Each number is 500 + 40 x the weight over its row's rms, rounded and kept within 0 to 999. Layers, rows and columns count from 0. Numbers have three digits each. The size before them is the row's rms in percent of the matrix's.

# layer 5 attention query, 256x256, rms 0.0988, rows 68-95, columns 0-255
086:537473584563429536479463565598505488536511507403537429485410496480472518525475485404500483423479545517471454479522507489530524528443498478435544506527477468541465557510539451583516519488521502522519508488503400539483517483461506491629556565565519491443467418583518480485488536517502521536466487479452496502466428532520480513469483501494523486511535542600517434485468504539453550468540562503495520463488506452468605520583528530443483460445517459489490473519466420433492492574441633478481481514536498592558538512497457432478469532526519494508465542513491512459493529506526544510496571527508483483494534536520507510445490478455500521497523434523485533544501506486454525469486522537504481597482476512452498509500559533529500507447571465471459481496477427505522500501489529
093:545527424537584572492510485484526452454509523522512567494535498550553496446502470497537504466435599484543519487529486481491464487489514494489509505558465520508526482533513551513502533543489498474489483479532512445461462536553477496463499483490509510510496500504532574484518523524570603485519557513404442512457447428518501508484470497436484526455532553503461418509526496538472497491472544564467486540475474524519591617492461520495457509472528429527563480444478484571490494504456601487574546561457473403544524462435472554515539489512427531553472565498489492442518541523441542488499506529524514374537477521535572527552491511441468454495533514486496599519517450490464520508572493504497473550473481483524490503579460461484463479432542523581490542479511423494551531441484550
091:584479489438482445501553476570468420504494542508582528571472493465493532517470552509431541539495502522500522445495469506550510521474596527555506461555509473522554489500443466426522436497570513557479560513518419472498508510475435432575513455509489461481507473574501515518487475502498476475595512520493467496520506465500526513379509468530541441491517472551500543506480555509506521491479486556439570552484474493523564512560521513521466472527486457472492528462453513499477474550512446603526426512450485533493501545475538531447602487501424503519528525542521622543494564520550521474478454549458503472504497501523442539490496513506592467498558520484540492503505465467500515557499544540496500566479521399425485572495497494476534476457552487457495522480478513522540412493503599
092:489469488496568487518491559563452479486502527513475481477485448445460458552507498429466537564584504463545518520460499499543449483529525520532509468489490512526467469526485469522496456523497473474525538469438543456527531471569495514486540534559481497408537527503547509493538494518582485476445497529464541527411465551564492454555527501516521541450511499570489565542487469506574407547435569435526463480456509425479453491400508579514521584471480596459558502496504561544468586555470477571499420593494545497436490424523489551482569525494550516539504459447489515504481454487514485494453525480477500567449507433494454554506546532417562507445493513466513423500454556542507540443521551484495485544462494494546521464502458534480518479504469530494458458473472504479560472432482517
095:498466488599481459513442496527507452542506474533511457546433492411518472420470477467456453493492501573502524462472522468500519490484460498528484503486530496478542478513527408489469502458540507504487515490478461540555540445517492479484530502522457501492538563501488524490541417502546407401526544485476539524465564479558517499535505428503557444485471484507459479514547464486536478491577562510510534476487522501512533443484532511482483489470551534459464489515456532538501560565455475585484439462510501486458501465478550489431527552535526546553462465445505581495452493479513409426475556563474430507519488422496487448448490507514536493387483388472438465462477507531499451507533446497497571394530472548485502536482507405532540484475450458491455427458495481506537461547411464
084:471414463511516529470481503508524497507491502467521512559544465489514468555563578539507565535491487460457532519504458443487509496560429493464528476492501514444505452513523527547512561507483487503569492439446581505523498509535522486468486479419486485479467553451496487566489568499521560527450550461497535482498504524475502492513577527530478545495453407444511484470470551496486534433453402585499468494582446519560412480555456520487566467505486552473406518426492475438493514446452463474504535565466478430552459510415515503494504454551518482446423493547510462522537529480480503525489496459463527495497446516492601472516475524529454524496400550508516536482441414508488487520416487479497467566560524544552477531489488482501568457519472554476542509406580519509449527477540479
089:507505512532464494540525518487457547408490488592530518467514518476551366508463463503487543510534454538529488460455522501542556487501516456518514496448544525470462440550455527475479489509461489510438530473418497542539520469449460574487553511461533499475508469486480472540506463487567457502405544533471567567485508555517522501554580483617442529498502452493535541481472430503454510583452496494491529513464479471462438473469518488552549434552473525553507523501478522481527532466558492492515485452563575517483508525399552467489536510462474458507478491522492476497555536436526429540531502476400456544442448509500534549514562494509508499481526587508455485484470439517520510475495495453529589483436608527424511535505477573515514491527492478417571521486528537525440490494467495
095:505464486484474539496465484499497589524523474489502461456549490542478475537518449496546472474552534493519401533524460427484496511467411459469521477487532543466498460526538464512536522477491482496474468473490473480540464510563484465493457470489495523564483530480504495485461495458500559500451486372468487472464556472445567567512458546492485642463453505462513445466457549493446565412527452554463527533563460541555477459526488470462524451511519535525484484518457523485550476447476514420565564541512481475483520497435450529426522501528464543443546531566468411418506484509470515482542541457475539404593456540468546519512498470538485559473457465522467525493513491500455487443480472521490424530544440487567526526506439470489512551448566576569538513467542507496444548486479474
091:512500568435492477492484467543447502515596449452531420538480451557476448574460460514450540420496476522508489468465449451531520491513490493452488571530527472472480515534568517462463525487487451490513464515526482460558529460585496508505495533447507508453582544491562537514421570502395451525527498456576482490474546484491545513435602507498500504521515452458505539534502567475559571416535461470517528486482497497496480516499502485412511519457452570508489554516426497503477536464595502495518621552507519491531513440527448555533490569512445502401527491543481508539521445484490536491508443491498517495438538544478494464528526507520532456482480477485450488515461515420541441560507440455481451515471496543438519458455452518442512493512506479447497487482532546520489449569443557
097:480468484484507501530502449488464546535523449532529485459518535421526403489490465479428495478554526458613429420475541516547508518511525512554441503538531502499525519479410442462447541526527530448552492469439415495531533489574499537456553474530441484438580555492480467519534480490540481542542455455470581548555562557517498546590536527518491586529432414497471479462541499557482497536513552539531544530488491461475488487462546546585491433534513518460547499517439474473501469575554447465529493488515545480487559485519572525417515520455548525481480521477504533500477470515492481479454626475425441475462463504464483514499516554466524498459478555476491441515488502506447544477488517527518480462432531462521493551505556499449512504440508530429534506515516536483462504545487443
090:513503527503500495452537454473505464606477497525571468521515443448479490528510427440519503498524462464513500562567479439510462492499514567482525547497491483446476478562477479488554498468594471444549521510517435448476526515557485524500543502575500534515548482479519478470480507424517473482527524472519549517431488392490514542509479597506468453467504528412511521483551509510487533461514577521518538581500499573474400447493483491459423561597460509437537529535473460498544470423537519502471498501513481457469477394528514510478526573465491544439538513498456471549437425540456491516485508478551521497531566572448518485457490512543544521433425470538481510572466491546534503526453527532465454526524421485539521490440396580528500542513533511521514520500505538466464511485508457
093:484454493528496481552513434494531564441485526546532476480488562462416472476509469542518555507509557532462462483493448412528499479506529548476495498490499465507421485494542508461524584400459519501507513448563590519526476569452528490460518477578481540544426494418472549530507516557501547492423495408487475458484533466541516490517530455532515458529534551512603444522467517507472516494530390480436454544493511487422567515534471490512506455511514468514504513518524513470567485502499501505409536534490464488528491559521500439443525561473417479474526503499514496492568492448490569484523498538499518456474534525473518501544555491505482498454530482514400590506519528500524572513525451468517468531579515459504515460503495514470471568527472556533569523461595442449456517404480454
098:526501495511523538450560466458503480545537557504531576475464499460506543440561554534588477525416483553506516489516552552520443526479500551535549508567472533508504575537530508520478480478469472578508509516500530527434511539441500510449470462441460554482511460538555413516549490553592480468500472550475478443490474503454505455511527533479515532541508524527425503417542492441525417515535520504474434484487504482504541546433455533540414546507561547488502532480523462496522442514570467496408500543454500537519581524503529526542494498548536479533456473431499508508491529503514558440461566469476529555527568452540510551477537552404498422503506544472545511436447437518476570502545464506465464535507478535445426451549531530476594482516520460523483536509496437528486491562516476
088:481468492503455462489524500474435556506534461495459476536553439544466506539505422454512421588550499482523498518528540532472523452551557459462527532501527450544565480468529494475538524552513481532525461587433476617554486444493496456484525473490529560548511532482430493488509500452549430507448488441510567514505474545496502449491408509541398537436451434511524509466478506512544474523448513516508449517498513454475525507464559569491506469462441524474431513511516444503489592590469552538561482482482533514519493526503472482510499512479614544429497518468517532571506498491518504502527544499558493513452454507516489497395513524468474498512485520481586478523446475489500484466506415646524583440526477514530543548503548503452574512435516492502491515495496529522505527514472553
106:513477468504423532562498556474474515539484488513522507567502532367538405481428460488488556506457479480551489464480528527530553503496519499488433489585534478466506449495475521451524464489495487512577539480491472562493524472569511492439471544530501466497490477551503530515478510515512517528522533561533412532551546487499592516522478434482575459498552522508489480451504482502465543461487617472521581535440481435428465439465509478466451542492429448453466581541450480516503434493466504505492461506423496463495501494543551552479572477469519500504510521528491512563488538597523484462481439543561453497475463497488505489506445536531520427460500477507529547461522510442560500523523577525509489475453563472393478534508545452517479552497563472459474417497535487525553549470438455
096:510513526494460549479522492508510545465476495468530542499538502498496544453437506547473432493531496444457561470599507449481514507433429461552524429456511521496488505476488488515517418418493569460475462490463499501500454533428502549493441487490514448539439497520494513520476463485540586506456460512409478457569451463422463535475471462543507538492437523505534490499458525526497469482536555521480473504502495527589523466525421495471483471532514455500426536480542507539553544380515524491535521470481452489524471513467446439454479424535448476547471454423509433478434561516535482511436500495563531426485518603519507510477529477515443451553453525540467593522544514474534493525474502556463375567518448581529464511494533496471490525484473485518474483559484461543489565482451504
088:486542445478531511489414477539504527508524551491502456479500453503473432482518502399500487517542480473499559499557559493497525524537527476527497449475508503496594542498455501491513552527457506480461569459440455497510415564498504473541483546473484518509442580465505540534505454500513513532445479567465547518471472464523489460520506462507484549487520452483475448493551437525438457540450474583465520498433507471568504521535459424542459480474497481514496534442512489512563622468478439488554477589478574478520565568474473480465525454560477527459516508480500586449534440522497485509514529447538559475471399439513489534427481494539459532499477561476474499462500556484525460533545528578554521595462490482471543540536528514531489460437497601515499522483538449553569465455567495
109:500469546555510527520447457453524499425520465562514513473520501474471449472439431499479592508539537497507450445440529580463454521502559538413421448482494503490540512515412472465453528521499579462489511518490465477463536532459489516561517494549549476457578470501456500513589447469497499491516496565490489608462459532495473477495472467508451512498484499551513517498455441536531451629512495428519458506440463459459511449509581560549487520435431555490459467496531506582513455575431532502498457479559551526515542501491519424456503447462507528566558532522523557536503486528497433510509536531490473493494480463503447522447476498453483468494492530454559451540511513486488515429504518499604558468441542455499509482507569521581490529536429485483478510480499505503538499511427469
093:461505545467458432502530540514388502440506441548509415498533510509504452523505406506498520488537571467524449524506515457512434492467536482550478549527516501469565475505478435467539548508452505508485396552450449432597460538505515500545444541488541520403529502464511558519430491502498444525467479454502531493454466531531510492521446544430492459458447500480519524503495531453519565465529567514456435500471502476451527491395466480523506464486510505454533525471522497528575533492507519565505498510501495462533558535497540515431535509503537546494490532473431495524481460556447601543544490494491500548443462484535570531516530458481482546539543515560540441447456543537595561505508537491511472490515578524510493521487454503436497526447500505513559503446545456615429478505504557
105:498496376523487525481447468439517610524539470463471553526508524465498466425457515537523555485534546492522475485488511472505512485461435515447456445466499532500508505506469551542452514466494559476487463455491562455454547511472491552516487527547525506520467510562547497445540476529510599480582424539477455461467482445541519492462535476434531469491507518516453461580509420510465467483475477490469447503457561523518518474560540520495446533493482445559452506414525523515480407539444509450483491549445543537526486530520501476464465425483466482477522524536438475436537527452538518462447430473525557436447566514486519533537492509458476517461458476438510577545554514535530454495462505462553418518521365480451479451444498432563472518528467508479477493499512483455516575460499491
093:429468549479467435469546548388542544439468459501506450474529460499546488460491493509474449560462522492486476542464475463505447487515452503492462490547454526505477586484519562523479430528528538478556515508523442459368492579526466438472502535528571491524443532523488488561566499528542542470479516511469450485488465521545535461525496557501471511433553496503437448511511556483551532446524554493466476516482543512539540454474452448453467478467478407460475512547552437500455541495548488517494469461502408437535555499564515501458540471506531509481503541443482514529527389489421528581502472594484516571475513451434562478566515557479541519516489416456493536521482490465492465517508518529495521494546506471537530527509407490507467476482490550529474505449458467453501571452502537
096:464511586525481460529550435540503567503556579475514465489483565526494554544545508472472494391461523496424504538503459468426531552479459511458479516531500422514466481537515475520466523489478529462450526511538462486460519508468564472520494410451471530514506518502466513420494575508461562488570464480502465524511533510448493508442477511496524478569455510516502503524577534548480477548556488488555528515492534511535482465514455400493545574477467525523529406497492517460502447496558557440434539477510422455523467510500534542550444517472452509518471523485442460500464547473616525526497475520525553472525516504422530430513506421510517499530561485517556533504507459586440532465526474470461446447581448554531464538505476499495485545524457516516403525513417500489410506469469525
102:446512486450461484485568505447501547458481505462367506498440476539544472465472545458474446531524537493513477556491515434465523439453454470495557514464486521465460513514567516529484492496467502505566526508526481509498528456497466451478479531436521497576503455449540436542486540510529482468457455476515509528460522477507495542535532493510506507473598469508552476477524472539515543361503532488489494570524506582480473487446504512426485451491546487501513516520425499485441503443573522477504499474571499451492487421498558575519545528550496479401510569546515468542554512426504492541454597512552550548506503476401529529509536462592478539474429464511507492494483460491555455504443491538453498494554473450480494481482437523531443553506512491493492558495503555392417564489480501
102:484525468495520433446461467417513502540574463508535504460568522465525479443543545463513461523530471466523522500557515507478469550472513540530530428546435532521540476524466496502527484482454502470500600490425533537487463445476553490597535395503431496480460506532470554545489497454515508522446549554448503543541506519402472462515511455538537512491500481524485459450514370485466510482437467513405519511494510517521488496491529561567525487507562425528540547523528412477484547522561500529525528545596470486526463539523444401535500485535540484503536542484477506484464491502531502498533450482508498489539490492526479471535473507452499497518498539531497447533553464497411469530415553504539531547503526492436451481457489488500508505455534532394550617494444469551555517451550504
103:514531501519536511442502526490467467529575488568526471576525474465446560447444534498511496512486518512506484520478513491560547514475525531510509583496494515514484506493476545538461484487526479469530447419548487458451473537499483507452507521516418511537536484547568552473442552468490525483498482512440499502463463522479542503442544429515489555504518484492461447428460479583521464501523488466501560478547500488429517614549501536467488495497489565437557518468399539453456542536504499484521467501539493505554479498505437489431444463503560373548510549575487479446447410483458623474506456533537544550504522490535450536518496615513413498535519507523483496547460514482515489499525496491467518521416523505486461503424504482473537496529468540445465535415539564464484447462409487
109:504470531445474542516557488400531551540524543491531498489558464456471559467545571582472463488496476489549503585474432490452482475493458434535495530472452612535512591516486564579535462471514444514486529479476522470491481497505461526577531496499444537548416548532508514466468516517454490518479533558498505457529496491491427486455528489511561489500526425467461511510512470548475528520443466515494503482543534529517505563497523488485480451482566494515424528553508513478504524446577579503500551515493512506467517462536483502437552536630494508495483486494534472498493520541509562487506507465405560472494499604490458491546534552497489530455535523537464507419473465502469467540462481469480521527468544472541548492517440441490558532390604487511544442562488453530513532586496468
110:461517509543511441536460509491527456492512544456445476572495499496555480475489430526514473487544500506514510537504491526500460549532475493463513540456415484483550502533518487459454546475562574536475459551522454452566486526565479442534531531539479438515465439460470465537537529538503498457474498520543501522415505515444487522515498535524510475492568493533495489498552483571504424534494499462541482479496484519569495458493538457519494434561496525532431585534566513522464490460463571455481504498542425507435383490518572456519447447453462509523500605490536485479552555367440500562515517496434523506547451538487487486500518488475502527504505533519502513487435584475462461464425464487530446526539529455479491594527489486535507471571600479500584556534549466413518516521474464
114:524540495501498391541412474548433479477543489604513453544515478432506516456494443432504562506537459484534533503513507526450503531572577457520448442495533534490554498472486415432503498510500563511482498511508505487539463505442506514551535472475495441574517487437480526530537505463558439482489467504502469524536475571490470497524472430525487525442443514554479488521483436504501519504501547496556454461442476555486497458588540514595567510452546468504461441570487458566552446547469514498462390530495528534474474499535505483489577514500546510575481515509505483475484538546507496544505597482533453483507514464533481548467493461507488479562566577538468428451526500484536572452537600542525439470430477483482516488536586441517507526485460496515462466499518439528515499511537507
# layer 5 attention key, 256x256, rms 0.0993, rows 68-94, columns 0-255
083:490530472428521580544507415446496544440484457503507547504503497482567545499519480535516582504462490448541499493504521515527518490490561507497526565481532488460501499456473490425476489486486474474429493508564518454520493510528510497437490454408552537507503512457502552510461415506471502491482453495493494463522539486481556526603488503482505480544452420521517481487484578427534478454547425489487563525466525518500547582372504518389465563535496482536447498478489521510551509412469569473576466502438489558518531493460534508506505581449418517492488482533500456473463510459512476519485555445560497480513453550494555547506469550544427506479529495490506514437431457490495467515539547494516540442518505512519432516502549457572493482450435486541516538420508501496425609456524482
087:480510426515442473580515579530526546554518565434477463516508482442444505558506534452492527455530540441515484396506517470530480556451451490489510502469453507486520498555483408455434521487504489500485565496510495489543537506555500496458544469438453502516615525474536485500551405487539478553496518512531494595575478478508541541515541498498538491499421493552537538475543495481538475515506537435523475458484540411446440485482540506439513477463511546479471523555440535474513454436468482539512445555505489540463459480464441526563405521461493497472549506436505434461499465464522508581475525436592528509476508505497552480421533443437469492556563521472501481466520426484424497508485564493553455460550443468500500508476552489481516449464517526474525488487446515502512535455572469
096:534474511529530467473454498505512543433508477479469487521501548541504474387487486536493578538550504499470542530453508501464472478499510521444481544527492510463537528525505505488439537467484502452482550481512574527547468496446435465578522465490477452462523512497537455577499526482535536526438454497564538482474510495528490527581457465503506421483428497451531525506596496406525476519448508580515440452530547552565482539435444567504442499460486493553435493487600440535459513478479513484516529459542492525573429407536446520481497501542478481446456530523431443450527447388457477514498528562473445430523510489479467495499564495537445512495463445462483528465517470496557500416497537553487423528514513514510473445513405476477495493477546574486482467542503509492451510448516437
083:460530572516491580470431600503571528572566490456499515557554523524508505518497575452536519415520485509519512489529527415482481561517465524425488570559516522520500469520503469509490491434488529511434452514500476485434471541439514519495431507484473476489515478576492525553442541422527552452478481570477487460537478486490446456451431490432561539508428505493479531493498480472504444496461400462514499523557536520540510490528449573496501502563515456529394472476550543549463428532468498454482540489514464521561481469485519487473491512508572546469526542529463466480499544489496481531534411450556520496566478482562494513456510457579488508483478511569520609491458557538540471495481602520458473523503499501505440477487413494458464506456515504500519582525503452466471486482494465
093:540536451498576488502485484475545487447461520557538514476527495548488549529484465514533544489434516531456533592525505451483492421447497569516540502524463484525516465500501479511450506528515542509469463481511578514521512524533396486416529490445531465592468463469523475510510492563502528574512498484497537494522451515477489495501478572558479531502465486484532563500473518472508381518489394584506445513555460591556494519520480457548525495564488525523454511435531563476528511481454473431547504475584543494605399520500509531483506473489521497516490471481523484482472504448496530476568442426466543522478452448533470491467553443516381518521438513511490489547558496542513443505476545500501480507554538475573458501448512528541485524521430584424549564527487543560481505483513524
085:545529521491521506498529504448461462503560493455435594479514464481487535529498515508494459440515576513531508506503558523475538481442501447524473519603590505470506534525440486528482486555580439556478529512477416518492506493503531426531474510527510558472500482571511498519531499555571487513482505536475404519441534461517464588439515504503475540500450485501424449433486446573458449468508491433506503561443510409423566493509506511577460443518490600444479515474497481451538522493506538524432492514467454481462459561506509541517410453466483519519496480527571485541500479519576520434509506523493496503488502432530457546502526440450503477491564501510525448486492591478437488537467512516532528468476515513482520457486472558496467497517494399527407524535427483436549535475440472
086:496481537520510496443535581507451476584515498537542482492471468522476566492480511512476501502472458460579491478497496468525456486487530544446539486488573382463464528505439542492500477502435511470550405470530549508497493565538578462470481449504481586507528470517436468504572571490522507478447512487533458457572551469450508443474449469484481545468500501466504473442534501554432510536448440488503510409497474521490504514478452528530509607427534555477460406514423506529485572549438521473573515530488407428467543505512467476587484431501534474502435440575451486553464474609494520480393535503463511469508511540489473442499462493509520464546447520502488504571454491489483518512485542571498488474492493524518517467544542502494536501532506494518493510421495525476529529461502517
090:520475530449538484544511529453484440479476538546522516486531465480511488565510487531525517457462580481541460500506510575454536481452532449540471494579479543515483498480529513518419507573577443474547504534425524512502510517553492388418558508549505539499590462541486518523578544533572526485551613498549467526430501526491589497521521491482453509531487508471495489424472541543535486451504505452458452548544469479494514516467523453540523564504566456489499490487496485497546507520464508498461463542572544479422406520498512540533466456440564493556516537512523506553488514520535552561548431544529418500463542437532541508481473510385515520576522538450541493519541571503488527523437525505506572487503514523413508560442510477545515478442482500469531510509482516532482485478441459
096:499461448547496530528583534423552449519536490526520504500483569481472480443530484459532495489484470473590499518545573516541488539530519482580557532434517468571536513533521550474509558558482518465504558525425486469473469477484488507516514512534417499486486459485451496471526466539458534503506552462532478509489608466538450509532494501520562545463434506494457427564570497531455496556517537506508428515461539524485488487468542492522454526487483404469500464482486429507530462503485572481517503504481472492480557498506524447522510484496524518524600472423432543398565480508489566464506472388612518497434456524525499466527489505442489515468571545521586510559555534552514498562544480542560478508472518502491557573495525529480522544521524516568464475483475503546520407522510445
091:416467458508457449493503466484460538467448426507507473538457441546581565505501525474554523543497497479549437460558504533516597526507467509509505520501455587505565444507537509475454428507548457458481479441418498566573511488496493514438520564489553457499458394468523450482497558528525524501477594473518455459496480483541498539502540543478466549468534483502514495499467501471560474487503396470497534606537527603526518559422471459537513512457512473529482552480406497505502585493464518544541514511549509543520506504398510484453469524520552550456461577572537484492528541493520498503533509533428495516485472470518510546490511419480543514538499467487424476520564464494506483500466452456524536511509508492475512541573508466454442493539506474463550515438510448427521490462512543
099:443520545484468469504565533475419433513465416518482525496488452518531484539539451552500437456456455451549478505547476465439524444559512470477526521481464506449462486541497492437509544497535531514534532520465563459515563480576503472488540505490489523454489471486500460522454518657537482492376562467536510534501531460529520475523527466477526457507564520459526457502486498490505568507491537498476571514509546501491466495524485405560493494480540463606537519508462516500473394476537512527492510526529512482493515474491498509516546566495450507478452551405562542499586485495506512544545478480476468498458432478525496500505513500432480480442501479410433460542563498510473493432485517523514484525520501475482487645536451529546476579499528528549550527486472514550595516536538554
096:486516505510443467507507594471464660554473545483459487503500504460473481523504472486494530461485458446521440533490425498507502546500514447511470538528461467481445445532495458477545463523521540550466544495425518471445571540492529442485463529542513439513523462519538481572466443487530499466474595500533457493557505463499476520599493509497500523578524516504496570527489546519508528480437508476415509471487483473470514521471529484501558533443512527465480518610506499570535550425458552540535503422587567483484552498526512453423445597499437439580488559478465472583504568559494504493525564453438495524490506488469595520491537500452592468507505518502526459499488498446513474476488509485530498476497563445531481528462496437552496508496454471540479510484510464508476559508458480
092:509514492422485533485510455527470512552435520450473537462509434494546474419588504458489476479545446447539513521497507520423536477450409470428529489505529517468491516483471471537457519465565547458494449518501546482465569551514542480474501505451504556473545419494516474493518522481508501548503490473523512628472489572471479493494421467513542594515518472541523529572515499484444456414480605456557519524533552523516481529464490460466496408519478498506438465509525455481507540560528496456483479469516473475509436468521475498530531538510488465474387482490498423562503450507519452548528562544496564485534510478492495506503472524522485476464470415630469504490576420469445507490477458493461540422479540501560508477501513592524477525514464483477458532547495573435519520504513502
092:520457508490532511447473403504546525550491545575541553470506486551513534488560574482506480467476541482478464555480513542439489501557472467503507403550549512569533522437474472542487469503465493523508461402477528550447591524555499519477464483535515518497492471515487421544488501485468552442555482483433520528449455582478548541483544482556510498448478506488537521481514463540532498439496554485505489555538540530560479505465420472552499521504560471464550512491480461514476507538539540510476445406489482469527409475490517495378526482568535531491500502505457495522571503457455506483488546540516456449549505486454580586488531498456456491493458476475438472531502478504426486443446398514494521454452494473613464448486422526551419492478498550502528521549490528456462539497494486
102:533508416533495530535433555525478437423488467442533476446486443559491500434508581466480456474503487472484544512524507558481539510451470504576526484442584483448527536474520471477572552570499473482434577562461482513489590488574468537459555470448500539555499506509519453414525517486454564499532511507489519492512557471445395550471477546590480506482493558454538480567484496479510510489520541552531502484508442439500472499489484557474594529517472419506553491467533478508567540447467497480524508504509547444480474475501504498526502451500464457506510509494565604498580512451428566509491489407456529511495467495559474485525474489532487469421478523456480462519502435541531515462549444500467516475460506516563508503476524508556529451529525526546525436551490554562525434469530529
103:578550534554511465473464512649520422458450483427535507520460525476496517479557526557493553551546551440484470515493606518481459507498491576441555527482536421526497496446478441542513554507458463536537467552501556457501464505486475547516460458484444522551515496451419486484522496477551496518505450510543406498491496460507528470472507526511485471464440465472589500470457506487437514497521501527508515508420477474486497505524559467506503558463526520527491532431574459518549483481437461471521432495509545548478435508551502487557414507431514562488459476541570493533488535504528440521444507457547413472516494528496419495482461427516510562493492586557506513478502510427489518487529472456522532509500459552536499553535589493500492486448432445529457505530494473542511540494472431
089:477462518462458480527563488501570480543478523547499532501517496500452472505460520472531549529498518471499511493511516563537445574538575510425477482517458501520479523533463502545494503467572487528529510443564445430487433594534515519578486443505541468474516462588523456468489583553507475479496546570505482547491586582534474468448564514406514546484482453525508530521501480515593511517502491433486500489602515530473560491567562483464464502467530476459526460474462466485445534501532477511495432568498447512572468536479417477543519487510501558534580533563456492471496479526506576516503514477458466527524582486525461524481510518569498534566501541488559466544477425502513487575430515527503498486511572448486560426499461513417493557542511540453505496477513463442449457486444527
098:479479548567533493500435461473410472492561466518478451499480510568494481530490432413425431554525488516471498510530520499466547473497458444510492478435492505484553494499529474480449496456450425509475525488493479458431498533521470546567462480535498487482521452513488645577410516546489529484485515416451524560546471536474615473463532533447509470514544490465452517503481485537486486417513535477503478486513539525512490487495462449511530462556545523470459523479491461538470494524471490509518585436427483459507487477459558438501476460529548463535526519558462529580578485488479456511491504540485570482537486463500472550490524439490535463528489452466515493509430494523473497451517442576461486425385505533500500463567509538485469480530450455419504554496547523468527535592446521
095:481493497514494572544517584530549402518471533521490597556518507538523506531427451456523472514494549530516538465438491534497583535522546494516468584496474536566415510502481435490486494570583490515494492461527500505501460451544530485504478544542526479512436469542491457519509490526494532452495462503568536497494478486548474465528496491478489486467532515487494589507515530518478479554462465487466465543501484519438521455519507507507487581587455557567511518465535530531526454500403562555408482502523455567545566463519469551501486478502523588612485551495516459464546552469551586469507468498491390477445521481561448537537495488608510488497541515456440470487540559583462498536480496500497530537499492562443507520525443488436508533514544465573479512529501500475511457447464497
103:541551454420440544461453501508468507483527500486468476444507515492487576477474477434497535593493486485544556507512518563548489491459530483439517532492570454508557482534496395489568568499466461515531469484440446482547490495449511453461454505439515476505506512594488544474496515468512487523495563575566484479539460482496432462582477500525524541485491508563499500531519488486521400478526467452510491496448478503478552516509559532530485537519518513478493471497524518542536542454518466436571514513464504513562539512516484545525499492459536474434445546502489572500522462482504498472421536394485510563462435492496485382557557541554437556558529587515535474522466559442491505518519523525488544480431514553472537413528537498448507463431571559533459500514495467525480432482452433
094:528508530485473482489510465464439460476527536579518540476494508497436497478514508504529413439493507448592417536496437561481466481572496521559521461552480585473506516449495495506527473453502415420509489497517535590535494512510474509391541437513482516467497466562469441475517505482446454514552462492481501477491435492453507538511496392448428512497461446492498511481432500473479526466528464490477496546488515458505478448566445516549458473396533499523535512531553475451500502462530501580529505580497564463541464530545523554459550454414509481461513422450597518480456405551490502449450484470491497458529479462558578514483440531539526452535525471552506438482596532500515551458510454487499544466463505459558488489470529536494513457519533524538527477485488471470479542487512551
085:552518493510541454547504485488508492440504495468522493462465521523510514513474522471418581548502465554420476534484542404523538505529511506510467496473541452466510492480481526477548453478480503580515609485465536457480524488551448424619525493454487472537589462482498532473441512497451426535465544499500508509478560381513483473465487481517484521472565563443528474436531552468544523459520486446580484496462484481499502480484525551473412575531469529463516401539545464470485420500515422484513499474531542512490436475525461430503471540390574474511462522530519500504505492473474512492529498532517500501509474484529536459481467510506569525511514470547565502487524528451577480459451502450517544530562476538403468429515553480590516542478556567525556472487492521464487515569514496
099:456524535531498528472493445535536554498498536423498520449510508540498521540542557516453482508465501563466484453481478449497575514528467488423497507491492514502504499590525541577532491585573476549509498470446495550501541484485487484437570605494485544500479484508519454533485464460462422548524480507532480520418528541472526536464517511486537452514493509495539507443546493518554533528496448511502492525505510510535599550547475484501577513438488549508475603561491483453489500507494447475488561488631483534551502554528553439424498477583487430489489488494438601504510503529491522579531519501547492474419472544504509543433483522457547531564470483499475469538437416528541467546452533466432533470452472527470502493484489547517513562454548531517476531467429515495531396507440523
111:543595441447461506524432522555575464515536532488440479437486514454564458508416505520501505463556506513529502415510485523516492498527482473514492441497539481488574513513493559482469475476566472524511514537483494474500484555507452456526518449518453459483440587592445511453472468521540497545461476514510459533547506545525533522457546512439497477527502515460464519505441463489447565466458541475523473492519489503482527599539502439552450496449529437562506516504517536522464528539542510525458520563439522562468418616523546460573529495511516497482453471486565497464569510546482510492520437516515427471504512507557552486574459525501457476556480453476541516500513540477508484505505479480491601495462462475431535543518524418479500497526470487452448518428503364534507602494525530
117:504501436526507483523589494497376484546459537517499511443543496464489504536435515543438554485548499436455493491518549503496507483562408497528510432536484533526593524582433454495534420501505488484388497541470505476549519499523440566403486511525444462517516395492527467461537461568551508558524544485478472461553501499524456523472497604518477571520491450471562525508522533447485534480538590488486488519501527519537493534454481507528496474491539470485480517456461497479593515469491436484555539519472488481468553591461566412504521474504507536452464496503565501507492575485542518546502524467493490468470459462446535499458514446483507553393510496552536504528525478457520528480488428582489516488481455505508561532515497504537492525457521573421486487517521457456493485538503449
120:503450550480467469534532460519519498525475471491481514488509464461487480558495505460439511479449475428467504513468474498512452559512537513494488482532484525477421471491454451527510477527456500558515466480504504464454440504445563459518463568486441484434550489472459501510475505581427441434519484465560565487415513531490477520536522513476479459531544457467493508474548545513516487419506538458452465492419513502451454499530568465466573487522507519503568491543503424427564531570497516551483447484525494470463577503539466470491425588459506534526528414488459488543512443441468491466444530543516483477532565591503503463479472502502566440471499473470546514431517497451577551487530556485552504636537484465557497480502500422469460557461552442527530491477552459516410574487529483
104:519504477543512491517543515516507670436513561504480495487502514499544533500479507526538494450570542541463444485492466501473491500496552507463518420477484575460525519506500520538497498484519468565469566489487486541567527550502490556559455485441498537482511550575527536500487538495491486555524499476455420528457440501552451486483452511515441492507584512502505457504489488479445513473459476455453577549458491493507515476521494408526435470492504500539524598504532525481539390561477564469510483462489555534467466619486483375499589529484367504539510525549550514482496477513528478460494574554512443484481507532514463544504526503488572478459504525435502472476497442471564490461492501489543521523480520502493475497493521423523412498504493524456521481549521425494555567556518526